{
  "norm": "rmsnorm",
  "norm_eps": 1e-05,
  "rope_base": 648000.0,
  "warmup_steps": 415,
  "steps": 6646
}
Each number is 500 + 50 x the weight over its row's rms, rounded and kept within 0 to 999. Layers, rows and columns count from 0. Numbers have three digits each. The size before them is the row's rms in percent of the matrix's.

# layer 5 MLP gate, 960x640, rms 0.0394, rows 292-349, columns 400-479
101:551367567405475460553442437589491548400513466524426476468456567565511592560470557519533482495470531480414573409519518519456440576551399515471384507529569485517484559575509471546620475464481438509495505506580467528520536499577448466529513585
097:447564501491480531472490521510490492446488548455410367484468485435497492594513489476513501554565532474467527445464471496639413485485541589595490543449488455484511569549475497568469423458522405473446519524459485524474483536510468466491529520
104:483504393556499439539448429489533453345517552451509424543483496520481563416403465456529552484453463490524480527599513473481464415494492530479525510471423479408511495497551476580508550513419497565442475546456512462420453486564373493461474474
102:463514563401454507551519498479580472638514526500523518566555525593453476401483458510498508471493498512450521509537424485470481511480482461504549521538557572483507495534645454436467558453414494414505474497511527505395484487537419494410491504
104:581612530571419520499537542469448448406595492540566432582499538585496536481471539579504574425552511533483528602614485423500436426546625473622515555545395486444532545471545493517531474464455489565425489522561508511540525469492507484477541605
100:482436499588502483477498481556482488545597609453478535492531451342516481493515473568576544450476530440444528612545544576505465448520553476555508457539490404486361500497433458455547479465440583469554425520560536517552496508356513493462459534
099:470452433492532606461498488477429506458639484549443549493507627516446480585539423441532519532530507552517465546510471494502452432492509502481499425486494495429494480509549440531455492455550492482517448514574571508555472486458473475391484479
094:505523503535426485456474488548522471534478540571459513484485478556503486459505332506488482519474509509524509582475579494528575487461432530541464530467526393496377520538558491513453472487448514484603430398435494490514459341484560489499517615
101:506438521555491443438525545525394508488462519540441535489534533545506545542582525429538543523548506475483525527454512412502440417543461504488524513544410480486457446517592483521570417405503591520449434571507605498561539464403581467494543499
093:444526548580526474502474471395578386547477517548523492548465404505469548506467507496520488497441530438544461483474419506500485526448535458453498515490509539553468476498474427548477467524514615390492447496530511514496471496491530423633492457
101:481447575604563459501522475494474411542596478464482530459461547438533473430503404526548563474573474385503497541445524486486410579451584518582484453491486592407520489498440451428548540528428590469451519482461573422513572464583474528491549532
099:611603533550562474511463566520411542541553476551452499491505503495469478514584520535479567450547447447515520577444474439514478449485412552571595393472462490467501509547563377555404536544447456477479435497509525537557572510440416494534463464
103:458491448452535557544422549539492493416576447467502534413518471589579547508554493507544531532462491563457419527442611599506455543509511536564559472489534548412481459520523460495418452500513382473578479480599516499502541491576470524415432457
098:455424577490395495530557560535519534432517536527465497422460554533539454455527459407538479598490547543535559485441571544417471495605474470558516452561510562568525555381519602604527492418496517439461501365550500408490537546522486443546433466
100:572527489596502565472422528471537578478505505483530489571567453516493557455468525449447510482499558428496450520518486537538455427397468412481480502422488459520490483540536528519465489533433494615559513477407480422461568424501439387493569459
100:519430461498452575482556451510584471553542530555424546558551497450441507456491535543474610382489495496467610522541481480505558538444393508528492465449497536557470507479353523382481368435636482488433521470472525463577585553569535480496482512
102:432504555436496448448467530471510547521440473526489505527502618513509546467468466515508420415491513493464540480405470647546561579495438479445486503526477568407491404537569557528532521393486408506403529466566446430485536474565498514457474462
103:453447484513508505537455494507485433450511515486533483481468462589485566501515414491475526469423541542533492460487568531506479489482527542565564503524516536503533411572456454509573574454520619505574422506598444434392434514454398543504540499
101:546457464561479606502497510543459474532578480519512633378574579524469471517416485566613449423556462434501546497495498573536571556379517379562416505470413524477464472522532503452537439537484657535410544476561490480452612509542513528541553482
109:515485489511537479585530536444538396457551483623510417574482547501455433572442449471461437419502490495527525424427437436503524512477565492616477493420484460482516524578494492516519440562488444583550489478500577406458550496556538512453455453
095:496468459501398531477414441511420436587530524466487440499443587494614456535433463456520490503451429608423509567465503542521529455464459613476498445569486570552579529413407453494483533499553510476447436542446431452487506558532497518548569496
097:464527541476479459488486517479511525478433510414623443592471497498505557571489355534564480529472485593494538474512456464433456530478538530568516532489506514494475463462562464601501483494476638452490507516506550424523543461535476477502595527
098:478482470521517506465451529609549526548467517447477547400474506475535636517397553570482552450562534521549514477537519513452592470413422494459515471361494547546455601502424532511483484547486470589549521552466468470553526487414453557546554503
099:505396483569511543509404501395550504479534470455487549537388500510520593456600457445461460476524504589551390487507483540505510516512610467550548395406474459454614520508555498540637478500441505486415451484547445447506535467495546537448512525
104:500461454553545544523514512537516427471470460525576460495487569512506470523537455535562404474412530529490527508524441503502432464485460444494472633504520480509512558418442530534526486607576473433640493538503539482545448451558470496501445614
096:452472490504453480481514511508513434586577524486526520442486530459470460418425409525524558512410448532614463555441426418459535543537489576524559485582496470491527565432470498434468420467498537468503463530515537625585451583472449490469525524
108:457550462528424531577523527539474435459524501449501526500452501421503500469457439443465468548515411511574537514547565427518474457430487436583553508549412382470474604592444452462521435453499429481508397413524626495514465506503467554517418541
095:464428611563496537558466500529463502590605527501490550486495526438524396550556544490483406454492499482433417542467478522499494503479493391543512453529488469516538402587510543517397481483448579517475482545469443501455492472487516378527487572
109:539585462446467406494465454458464489485552503565493503506555552496507526498478458579522520442506462506500533515490405476508443442487518594555521502508539566536450489503507495573543549520437450521515453536492437467413615476502523458602455593
112:477462438462511542554426435454520490442518474476472593508452597506457525456495498382445476482519553511480492526541533444506562490454508449499554553534381468536511515483415550481514474554497440543476456534544462456519521466530468384504544486
099:569480465420503488473397526541530551598468512479498547523531540492550529449488479583512477409490507503414486418513533502451497570435421517456531470520499480423421504506484553400438558574460528530437440563468436365558548538538531505571523537
101:441589494474513550532483429523537501496410499504409482502560501523541463637565491579430464424473445488558575501516530512499445470542568525549559485520497503493530430589557502541514491504422500470514514407490567512507457636393497453515538465
100:558513553552383551517544455460554509429440506455562537459524458566496448393453532494543603482467569590557538532456522458464521481559546525474455512588517509508630391471504459525540540486544514483452527548560559564571495496491588542408521560
094:497469525556497442584610504432485621471492453540510493538523643486510526533555561501511556500482580528586502512549504623511539467444496463439549528542466440422527465493519522502547555526484544430531486578549449475422534519413458537412490519
095:430493555542518385523433575439383517483534511395469462439514464562491436490501387488521604481569577521547435484446545442497518493509558536368609447583485547387523464504515500508482480497473557490584487469519525502460506449493538489425553456
095:502482567483534459555492392442507485535480517555511411445412528498471491413489524496561514463541555454376532507387595492497489468468546598538689619534514570542482453599539452479538511482460451478444477512460457521421454531459564525525495459
097:488501524403525486513421570515510449502558569562450565502542496493621469417551516443504435396483618395461524471461446521543555539489416455464470432524517489518467524505505522439525468467466484468512472469469560475521452494543568473555490538
094:477477438470453489590376489480549588520499596504537491499429579557533502535485462468482473508461418510387469492446456356534472452454496594462460454604483597593537479518618514445450529430491682506477458573529522528479521542476499488452520512
096:520550490534501395486449443506510496394434552550570584454447556475582526521515503405443579530509476472580590494551482545489460579481569590553554475529485475484519458493548461556352522552526425534547494589450483419588453436556487516467560511
095:517435440462461563497567497506384559503552549487498491523468561460554451509563548508524487480502460436612480471484500504514526549578396483595469541491434493523396458493567543476470421503460469513506481484504502529519455479434496508582547473
097:538465496436465467530476430522505513422459457481553553506537528460439510556444430442485480449491501499417553481516497424530604590535602465446520501439487579514562556552400466524579546592585470527400545587573433468504487531513425588554508466
106:550425527442444509559502567421543502563436490452507569485494442511470475476368486575564479447464482468529555595536413487493560521643496468387411448491654458508452528402493587494486555437547443535548448548526462495485542460497477492523540486
106:490433488504468503490499451545451487463523464476507461488547494506502515515452465504402604487448436524613646569520448541541550519526527338476519525466460543438589450586461492621509480506528489433498456562568594524530470460610501546500419445
097:446459499456568525540522498483561532571470486524488471506481523501447580599541539497478435454556622530480445418503572515548526498504475488447551493546472417455569398524457492467462441455541406473502488523559495496448553474461506461458393493
095:421446489564506506502499601500496453556542532518521445498501439495422472540568383494500481502596458475586469503523537380507547498485432526602554442428544457516431441460459572476435453516585442468576461469523501513520535500489496496475528415
097:479518430473439437558485566624469535439545477544458563543492564512544555503633438468498536516521387477554513552478414609589558474462360516525491477492483526542507411582573581490451541579560422508527496578438503509525470459459543483498454548
106:439461511460519534491505496552425418502430488463560533506580430515503505562499483479556523509447538538522479518478528564496505567502548489569441578603506539467511509458494533511483503418500471445478420497455456499634509531423442468543428422
099:515603549457454560528486617446523539541440452499469522473539382552528449513548505486480556429440517516578505587476500439438520509470513487418568587420528559517397450524342583560464519510510481539529580549549459468464569557509433467422451469
096:495385517514448546568467443498511611552483500479541474365443497499566527472467491470551546441568565513449489491514503496523381449449578521551577515471484450571450563478434522507546463528621573494655477544511495551496449503538458547552472524
098:450454464442458557494509476536508496422590503427460476454509596427505437442468499526529531486558508590470461452570479568546471527512493565542453549393556553497465467438559406458493543423506442509444529401490570533503478475414354506587419469
099:540522513488501591484491480548543522536452577534498460428606548412491554467482471513523540509504463429514465513455409453531477456556390489596487551532551558532463566517465468460418517580515473495454491443514504528529476540554470444474503466
099:449469407574513524539486514514512439446583405478510515600561514466458592583516470471478476477513509545533554510568478429419456629487499558520419451499549518462527507552493498501495560490506578479527443418561497507513562501460418528525514489
098:402489390563583579497536568469540514514484502544440553469545541474416508465604459489562452492479486478584477495495441547540533483450479599522577514445520493543499415562451499472444491568523477511550383589507521480473509495538478560457515446
096:459547624325534484524445521505357483480446496444475461437508518552568548509441546509561568547507529489515500476524498521493566477520530452440536521450530523605523495504524512532449576504503494484491483490508473412571503574455478544564518473
088:443522543513543498514427454522530468447471451438455462525562491609526629484503454411526514479397448568576471484489570478466528541539557493431555468502463493444455453547519520542474486605546453483302616487509397550592532446591526464468501445
108:570426533509439534497603529529459497512508555537494484565430511549462590493475469556507395494553464502456572495513527510490599549525487462488488503565497564602492550451498432505447481566511406497546389529498453491460459507397645488504520505
095:524501498503467541542542488593480543498450470540532476486481448492543552521504524476495512403443487549530454478501568484570403478475553555533508490481557479500437552602507522421463532361578469504523511406562551559598488508499494515461576529
096:569491501474485587545538460492631525546524574398464468518469485446470486454636557535578495582442463563388503499457478556509495534465535445599646506467570516563487423449481464490519450476466573503460507503556525493518481476453474511454544476
# layer 5 MLP up, 960x640, rms 0.0439, rows 292-349, columns 400-479
095:480445532508528408523503555586381429502538524563512452505406381531549487536492491439555474569554455450524526524485476509567399530469477515436573467487510531464457433542538487472536512431442474513483486472557571508459486457516511424495489565
090:474525459540570569444501475402536499468552475542391515424452487454516415585442490492481458587477538568471506476466544522557484457604469522525477663450517392434493488536586518460452489496586487567521480430522507602454443573470580543494538425
109:566426502485636490470547531478425516461487466572558460455421445502490503493505546552508484558553451526490457528475522521532625493484459541473456557401518480571437471621526542473470493508519515578565492483505568515492497513411465454512614431
109:489533450514589520538468477507517511506538548426491500529481504542485593433500423486487494490519401531522525470537463522516488557497550515438568604517536546379531597547579477521504480525413515513438497491513492471529493583492495468329545481
093:531483465595526586477481414515480510406564444452469347517561493568527576494448403509485513589544438563511460489542497411534373488529539477466517440457444471449507529542520412449496538541571500462442501482533477488631524442558525464554567493
107:625576552491478541466590542514436415520470426600457509517474533497472556542494490505550496490488488472519535502479501415484464445554421502534484514545461579491527511451491559511451454511549453479443554475460560510430544414550519516564412495
091:458527567522512434529552512481530447449563526461467527438541384459538548530429564459494525585460427493561577474527570527489527579466491436506449545565519461526553516465584530514558570546552496443518495390599446473547486471484474612553548528
096:470508500536405592518543569469543535539531437487521491479530531457500485445494513469530567488456511492499419490420455453576401475548485501472451530401470442433499575462499552545518505500511538511565600453470511510508515463537447519398551495
100:469544518445509545635496503520499421511570490499560471605451432456433539466486549514478525492463522464531510468563485551394492556431617474446492490492500592513492451473486524460483551491560507480494546464564522497442626492519514458543518497
091:526512460465574459477515551461477505342476554554523503457463560466443629360533538427451452516443543520521486532486527494536492540501503584509542491440417473480555461466491504534508479479381489497487551501570454511465539529517494536477491473
113:541503459549508536547546537521493569464589531552521527451489459459548573559476459522566545536450474566457515464527431512462537486542519538539564443498493471516491606482568454589434551555531456502550512460492578416437472490551502566586528535
091:450569534537470468481433354564454466493572527476509430459469440505537527575517441422507468441555595543558595548475502492452532491455505454422473530457443511513514568536508512567438453554414507503502477483437491407362518463477500475554533590
111:446540445509559449471438613467446571489409539546576528493558513598580462441515464479500478488486476559419516574420606494494482575509438489619508493536433522369520472458504537558478499524526486605484538511494521508538454623554565447465527525
099:381552634461466502496532546463460540560601473456399640506508527569495491486511451493575525498486483419510496435445430501484465494620574433603403497468470531401529455441428458490531509460488560538385451614539419541582622616533497395480502472
095:471566518463491448485512506601522430478505444588447506522527554595551490527489526455477504473524536573532444551425562500507408485438492452447505405599544470509599412470471625462528445493478479555493509452346580525558488468519476448444548481
094:493481529423552456468461552426511619453549553478569586470543553409485466489503504469577476535531518441516563513588516516562433579559532410519583491525505569493554498518516481506502501454526503526476551452496534510570521449527583531523499559
108:552580578471515522635513543432517523469520492458437463536500476484572446525538421450488567542477434564456577496444496608601448430512578612471510497493491559464534510541571466431492507505504595552522494453426460515527524569530529541445437579
105:463510417494548497426543512440541490515596595479537553550482520494471519498585598602538453475512465469611517417555568364519477554443465486533386627485419472539483550556513448499411536425512486520506399490584561456457431554537588494579450591
102:532521531564445568503485562495369466462455476462460544555514466455473538569559545444555534565538538564522423511499568437509543563461525502401531511540478458500563558479627486525492543418404518491409458612437504578549438573507596508477536595
096:533422533499534407502519451606503556494484408419557559487371433389506489481610484587530567546505579461533560545485568560506536531557455437473469419547512498579551415467537446500477500479516523504528556511495473532538459505535470516511479561
099:483481496610466528553499462524505497566534491413550442551481478577491443514476470400503475506561482495486521435480528499454488574453508591504528464471420469506643478585462511514501480506518464524550426453390436552418431481456458488600479453
103:536518502494492426515464455513387494528419601441536452425462537503511541520491527461579554470572469560503485548517502428456432434478478463474515477502465457420516529425524403446496479542493564449481604447449515580502547496503594579482627593
094:526477463618477522448504441497563541467491508506481557469484545505451403563507523464501489605491471579540540492503416530528486439566532489653565481485482545532506522470486433485504522556568439439519503503526504490461434580530377454579528474
103:514469540480432478474509426509471486497552468497478632538588480498510550439493514493483536418608595611548539485575471512559515582559476543534551522419458496440476476520536499513441425486474511409518421447509541475535414484483399541459489492
102:522479531490442534494493558516610569524475466436428570534481511485441508448444488509509509583471430530499508509578588405576485465509429575471520466440513633561412477449409468593443483455422380480445581511563393535501438483449452443503604463
095:510588553506599524498553486549453543400434474607520474591557537575508507515581578489497514546538556409406526536535554564546505551476501556516442511460496468482559508571577526484421572518584504553544493413535518426458548513524466519511518444
103:564525508475550556549441652489437384524528477499470506543531436566582532517477521467522472500553542447506504500478596488430511542528570486486434545521423464517491516483567462519468428501501596587488554518456476433464518407520570439563531581
104:442495472538500389523558525578520513501599531449483540504581562566543514540472489543526459509496572490508534480531507585536504487453486435571587543588362454468522509582505475541487503529547522474469487562559511460485551492440519437488460569
112:573482489486507537442485516608484477502519511490566516514463556569496548443457427506472473494544418553517482534480464538462464490466574443453552503493544534506431476483466552521497494413478499500428374492476504406512532412513546433575509603
132:477497516534459385553544555531420504585511527495549592549529519487497507546472492648477552461556477480526523459509484544445453550522562577460489392571550553492508567554578516376516453472526552460476471446447545546530464483457591584536474505
103:529551467476586532518505534403381461485539519499437377551628549429467544540503529499463512531450535455559555579515464485571608443563512490439473560476544445406491456551495521556569507449459480496479502474517519562474393522461483393437523411
095:369444530511591430542559477458501458473540509552521504358533508445464458474421484525455524523539488459560582496508458494495495506459450485574529532427517422498466482501489431507422517444586504554575504518539544595476431532532462489486501412
101:479573499476407491486472429419551479535520496475481567530514426456507485479513447550517557503498471484486571560488533557567516468528435509473577469484510446502532518545472472527473386552465521449494481497512553543578449419576480477454601557
092:454497486469479500514477559455553657473539488535532531460550481516393468519577502490467555491463496472587408503526454509514581469445429451406468476522482474540485451540487457487525522517574486451543595541540511394524567483373528495389455531
093:555449444561500467483438482541475462405465486512494447497552524429481455473554457509568547407540436593571450449410501508586638541484536548525545462462516539488578524526487573496450519491554445505484478486520574532500537465593502416523501471
103:502559516476606437509587555552550521580447541461532482514519577517634526528477564596508451464519500519447522509521470565482497564416452475476529499461531547530470420496456467476459481440496552440464507460540419445534523504449530467434499527
099:537488531500547457474544434548448615454544511482490486531526429517527524547463489558471571433507560538478527495490570497467539484581478356454484526518512377555448528473458538595468471439485418501540588438493490570562440448480472499493463562
105:580452529486521419578492396539488458557509480532513508483487450454556535554475557485524534526505490500466565452518517552486554504557565480506551473499519467529559490462474480493621534604461411486433488481559441478520491498431495447481485553
097:478462542411513496466579462529571561483516404508425551558470543517493481544529485545487428498569548521450505468467530525583534560469529503422437549485414616479494424475502474444571444507548412466492510489526552544502517518536456525507627477
093:513455553479516441568482516465532480432505514530473447473473504554412504523573535447574532507561475538603481500516473431524449585542523532516513572527565515447485566490568526588531489484503597455462539492492509546608497522550556509547437509
105:510486480564411540594564443508538461510555457527566478526564531579514511455489380572397497493454492473427515481510519576535503487523508542475584514499451575466523578542450482438486517443533580538521525555452426394563512520346421533563502601
110:498458415368518565451469494538579463432510535575523509498466501472471498463489489528438482404460517492428488492470532430504595522484498476548454443465543456436475394525492509457449422526546460508556523536536457508513506500490473513513535600
105:504496595513566471496505453560486509664512505462472503509462395514476473466450482470497532417544469424584505472555481539440496462417508556524490507544557425527453606515558465435474533481504557518437520583621515505585537567523490516529503575
094:534503543429477498454540568520495495453478507503508464618477453503473424410450528515536485390510518496530473441456429589469516465506505604480480519505454481531481389407400462566348558623528473477414511502508423484519437461496463409559573529
093:505503428492554552524506514552533543477533528519522366502430509465501449544480442534490538556500658474541464417479521396541468557579464577480472483513492550479585598519487447508542485557516534444473506482322495584435536569538494564522442504
090:451536473460535412516500514431480522488597608434556526449476385452452484590397460607462530483463515539576537507498612442499534451553470469545493484415422583477563500559487464446432532595476461488528456537447541534504412481484434455452527459
108:580554549581463492481525569534456491432381462460521601449583559488446485494553551481531534587513559546481564501499401540532473466519433552555438451470590452524474496551519516557430593459560538499512569477444402490536472537526537556503522464
095:456511529464360506503496488558519445527508467571498527470444605480479507471446516444432459464507570563406405506441532439489517631561467531483466541456424538562456577500467529603501560510526547550536526521505455429551614447494474497514460492
102:554484535535485514515420529507501433523466459500530460500518523550489425423505438493548506560460407492463494585451483475591427470481523498541463501462538568538511535509569528488468498406469353550433491517525549479422502451509487553518502527
103:517469569529543503470543515550544540539427389531491523544488496463507489524521494512432450517446450398601591539482462473448500504378483481416470396568540409519560530445449484519570439594510522546452506467612466426526453505505576460335439482
090:502486489416444506451518499406561533473488429431507483380527471534512536455382534551447532541440498465460503483525542556493593535550521418494564613489542450523574482446529551572494485470551460584430500587462491467425566600544593494410420535
097:549436614517448535468447592540455568446503514507519514472528442475425495491513612578528591456529580429447424500578473507475447489557473417510594428463461601487523487467437455432595514502473534506420486457555557569497571474497425588590496525
096:471448536512545537534447607446525490472482470460476525508517493568477455574483463461548479552478388444543448472404472616567499524555483513522520408458464523446524409505509489527395567472406529475491477515546499454612517500501461457406517472
093:497567537477521484484591485561510528470523476482455505494515534519504470479525470544576453405497493490429518485523486484505499541551609589466503616419448546609543508470438487502483525492553523465509541498398534473491516540471465513437475556
097:450497438427434513548409396492478567472626383527451479440532502540577546601495521447538595515469533499531482464457506523465516463618614500459506498485487553478509492580447473584562479596616508531443599470516533482572546515531573523587487441
111:537460549501471446536420503531542586500554536532494496496465514468503475540513538548434497531476551521443441519553542530511514523583449437473506453469495468553412444418459531531577482582459411564433518512501483447569501452582479450474473506
096:467556560487522488612472578394449462495512504582499513505479489535464538477521474547468548561437533490524466542457475551616577596454553539599614364458453474469483486511486562516443511560444556477549448523517527493519403523547507560486478514
094:491567482528489528507466406539491481590392434539509570535537510529484547565549512464492569498501488494524514445511505537443362501584488530508520585564468464503526509437411599504509535407458436521558497478565509471509452466490532439499417476
# layer 5 MLP down (transposed), 960x640, rms 0.0395, rows 292-348, columns 400-479
100:621449517485466485494527459532523511447546464442435530502518536491501470491421459529428484492481449472463477483592448538615384475538463575458482550481581523461430409518563355519479435497564543522540498520531545579511481470443407503563530570
098:484485567546517491526506533478428487546491483628556415572495495449522475486467466593515447404466497520517528516520547514490483528454520533468446509606523501565491425513548485501519543435594603456506527529458463556536459481379497422493480491
108:513462426529502508492537611492508522573491497524554525494480442426546583550464591493555444519460375454490559478583635552556570572408541441422462424438526481469550540559498512413448463506457539549531521546471489561490548441509468538457530402
107:564450493527556469585577526507561498640501524362458509532569516523566561490441535554486511452447498535490472475548444478432598540530496561449520611421477420545445586555482519420531494435480443563522481563496574574467383487481457505481551475
090:485539533531495497423428424422499443526488483511557532542547422510507408491522519472488605592465594536485528492515495522524480498463523571538600411517583508445500507457438400568575480470464565495440505585439561461533472522449555524503520470
092:523456492527463546501538565523465417509468517515548547405572542498498539514459519468500406546554522578409485495478431547456413549451484552592449504457511571548466464496355500565427491498521528516450500502548443594514538534613510456491480486
091:490477480485473474569445431534548555589436516504451476561427594526558493429545481477604467496344481409478491529525537428513542516434433606483539565399464469525498538471435466466562524553470554488458507493436417538608445437511434376395548500
092:464566465458457422499533494454461583530496534490544546512494466536445435554535560451493542523615457493459547486506561462545638504550462436534444463546527555545507550547545598435407540507364505599525479537462395530468457489465439556514467473
099:496540511399472460481586557601494537455538562553548471483436448509472461512426532454535524562425541479486436518528505554478487499491494431493439463438522475480467424405517569422578477408469420474465495513431512535413544571522421456493521503
097:485551577492580497504536500500566536541480529531598433545412496564509552438492527556428459559449497438539540492501479512467505528529448496436479566532473512629577515462570444528475474504423504522498483468427429464520549524462502503466439465
112:504508494504492536576502496447475596561588414511525526526499553481512485494474552555513480511436479383528500516526457579516545500486584458383476488438563505495455472553609425532542421559528497515498406604499536453431486448571491406622479524
098:506469495496482481418381472485487547561569492552470575585623501499414543380564515510389548525488486412459446450409538482520378533489433497495598456558511519520428403439571425458478548475474564579536528481570508549543540499452545442390499518
105:480533423477544513505391558547549522510496501496522473485580508510554504457546465458541474518445567391426560498456477452474426542423473484557468511470525456461440457462438398483437524500553463595540499542561504396541452441479478574537535507
101:432438392404577457543422461532489463496513447520530581453519435536502416445461478437550487496605503489492451618517409443561490564569531514481502491474432467508518506528492505508373471436535579404528482574559494516421488502519523525458495481
100:522534527497605536479495641407558528439521633566580440511572447448442522429525508535520445448576563455489548457479427536553561527596468461520540431483508518347577456512492630506533540695491502473430531508412474462455460514455522495460473491
094:494494541491531521528451454474496429492466573558495465431486455591435471414436557522540509392517520471450516535512518457514532396495542488437514459494410552521540528549477637514500475506491503447459398538428555402465508500498531430538530558
108:472457428503433443448455492440496529464600502495573515514469494487482435521576484513539498467533549435446520472423569531452455595414482592591387570468514602449476534359570444393479569579451424514386473526479413458429505400487332549557408361
106:503426495555434470495521487468584493428494516524499401526547475572490505551522535529571527609516574510492530549497398586523433488491456498518543481432532493508410563472564601598493497587486429452482461430447595429529551429482535500536525526
099:488566476521554433509463496550510536395438482489519514567470368468475461569554499518519501482578473541555383480453463507487407480577480598522658479511392526439500451537486509479572438529500519469489532422501460589517507461487526540368512460
102:472553524538454512472504519458459442435604498532455470490537595499454433560462476435458495445567499532469512428523351390473445500442515509522519493494460468486500598553454522507522478615537435491493529502471502503464594437558475496451440498
099:479505513551429543452416509537524500436484476527504426550482438564599429527522450449497568467532513486445527403501520489417493495557528458485552536468526476484582427562519433438561444450468410465475419521514538462405430539600561526529468420
100:493491484420533437543481473490534485508496553501482463536520576484469464457481486453546500486448488463474461470477574497422504421516490627475439427561520492533412435524421621455508503472511380467540458480530519504569473542442478526505530541
098:467455610552573483464417620534517508397443473500563522512538496512605535455386504510567549395441566524437505518534532518429561523318453441476465511537511459539540467538493425490536535505445546534440460569591486507503546423456438554483539480
104:521500570503478487472454580498539589514557480479440492475473540513450469430524588460547479498581488519513508427596447595514572581445491457546500455495530414463456565545500406454514568521551515507534435505546550513443458550475547544485530561
099:511448522507502512513414499508490483548510427571489580531497429519430489407473481482543528494522530387454563547439513433521431500599401533570537417402525430512473523497572604492513546349509551470507482491578578484472379571579485497475544486
087:567419472503450563390465472532483577511553564564529565591487510530466438476495502462523424487542534445513540585441493535478511519450517442512454521457471481464473463508478402495548442491498528529504438547506510477510436532586430540530548537
097:516545585544475482435479500431546533595439498535504462523518589510578477437528534562539488492487511429505377481504469624466551559496440514523473415423548531513522507488484550531468517573447547487555533554451356510520485486495480539565532543
098:456431517521537457536473474596481523489505547567452634480568576535543534563481460500483665541427501501504462494551477531570498468438489492493442550561462536462445532528545504474370484493526418483546512526491522390479480513458547451568519512
109:534515520436555439462480509555544439484536668504470514550552603455505474412590495496539507448521437625526558529540471537435507497514502571511540546527537472544434493553543477562501458479473587574475440557502592443542559531450462415537582574
110:495549493557414439509577509543598511468505566396505513509579441508512547528448471560629453488517454514551462520424467470530474526591581470424459429509525631520578446569566543550502455507536524525447498488425507527506499563454606509581539488
094:586528473478416455533439563530473524473450503449492531403394559514520528519420506511513533441400512455398468484602517492525459541417545437479562531534516540472405460485470514436553515500543496521498502570540456466440462498431534490533581507
096:537533440506502429502583540542440494461500539517524466579480485531545523444471566487536502564474525545433570544478530433488431468549611455472499421549450561491588594471501363522435512546475410470525476472464432529551475549476462482388519600
103:551596484575430489574503440426557460480530602426501514561525495559568452549493560509564491445502575518447532484623440491596458470510439584432490486491448535478493512589458434430594500444482450415440523500473485495475474479484505533507548539
089:492453535550431493503529503534548592434479451532563523465604505515499523548531475518479543511511633480523540517515502498517450445611562476489548454536434560483538447477535437402494509489426595451550489509537490504475505484561493525504461453
099:545477550491525402401433512609368477536516528478548480405449584467468511505483493379468407595613591537389442496415462470522454454546585593444485619523500497524511580433525383508462472495520618485569470418439528473500455455489466503474451536
102:510473508383441432618493507531460468456422548553544563530450553473491439451533527492485520467519450414461460488432489488471472459348602518541545519485411489563482532503369423501532534522429584519496530552539498561470483552539463535495519532
097:550510449442465494610571424600576560525608471450471555518507628438551487456498503507430587572511514443532534533460489493529516575523549510508548477463567479486511486496574526508408472589519601513420504533545508459438431470418510509483376624
089:505481366495456476538597565496467477459506566541609526562389537450521508457429504502574455446531535548508525535443505527419516554432522592543491502491476524455479476509407532548473438501482484441494378554492434512527488510486467538493560500
094:470477521473503461487529400572406483435539336426496479510549449432565517567508438454513423553523484466529569590516501549438502483468533470521600501570557540508547537481487502470420518442443525542500495435548425445431479442492518484537432419
094:524452547507458461533573495570437510494582509610414544482548520468477475544526484543465454441466432476480467649480494457570593522490467505483531429407488515529493495504473551525427511502515491509602429530567486497528482482427477461585449537
102:534459523515510526499484454478537477352444423509460436531533511487552478459453457429477464525452483532493483508535409550484586451506469527497476439508560499422540507534484469462489550567463554613520559508516471473388464434509521538510478392
104:408546488520603433524440392535479525491503484502476558433473591587551437335478490457536536534511555486459554451509656462554599458460480482497478493486395486475420454470468656502437571527458494383533498576493456503561429516503535489572536463
107:511509443477468526545575429620455494496485480556482484479479532516499553417532519421477541456551441511526462500474447459495498553484438541535535637592513548534531525526591551489414569471488563415552448407535566448576526535408542465467403515
095:568492356581503509466456497544461438582525539494483542479457468529562462489558419415513407417510528551423459478532538417581486468499531543460525519509510580506507470435612448508504495498515491489557522516547591577500471525543484503457499486
095:502515549532502464472499536566554527490407460503503523499553514544545534498505511491512600475517532545504572479477494524520519561469565395476537477432528485565501526439581539565521550542463460467467415428503598383429531407607456499477444521
090:545502545433420538516452458423566437530389477486554512517459425599434464403473561436458495358565462442446548505477456494501443529392533474505487516604511500492460495430506460499483550498513427474470562465491598471489527582493430478577543534
108:473544531577492527625431496509481506489466472449456469459496477581462536525516549561423485503487456573519497545504400490527445448490508521586593554465483394444570481547435496487467427513419449476520515523393474522482475455555581538465514483
096:513440533435549505532533509459529570515473538561483498456434555616463465506501574489424502493430554543479441538557627437509417428522525450543396530490499528436532466523404554546443484522474463505489465444540457536448575458516444508470551516
097:488451612559502352553533457468420409512489478425541518475531517515497512558511494569451498473547485511580435443514427460457485469567471586495515450438512510418576592426519594467550592469551447561628436448478566490418457559443552551525492531
096:460441446511558513432593485499536478524532539461533458524489497451446458503369618503536512468464531640491460472494378504510426510492563503544527532371520510540525481470483506560498465479628490500403499465488522518522484464526452494487444509
088:529475574526459514490527523420491499426508534508619518504437548500529562500557523501443480469370507495500480462479455404457481508537470547566551438500487535502474466471552360524510512447480537522507439530477516517456566597460502502528509474
102:468503360552546471529529462464502453415509578459469478434535541393459488465486346485428499461601496617654475578483532457478567463468529533430423513586453547516565558576512448520484535448525480503570451464410432483498501510489537481502427414
098:540531537431483471524479462539527422463527569440624460497469523483540520474387503532446420500495527533466548473537567426455476485548505510361475557581484440455504552463510562488543510493522477504522547429508534557445417531546514567541432446
099:495444472584486497511575486489458533528493541475427583628489488580470538338486478469487501528495562557468504422408471433519497546490494495464524503458472487541511578537452478579533461425459421534482532559510532350505576511535528498484597464
092:461490568444608474551488488524545543547494482490479527508590524511539500442523441512554525483413573462525426536531520497525599480455497478461458499490460474472551488476467327485479517523468526535455541578525478558462571483539504516415519422
110:612442414530516471490503439550431404510487563529506546488552495492489551451468489536468350481478485474524553524560473511437475636451452558530511521571492527526528609489435516490527482526521431557599472473494525610402422523479559557504533544
097:534414464507538549484424474401542474460465480538527510569578426545450479506471559466450497503509534446538481510532552493480544576478530472405494615487512579462542463532557556454509488520489567506511494515493512452490526559596487489583446549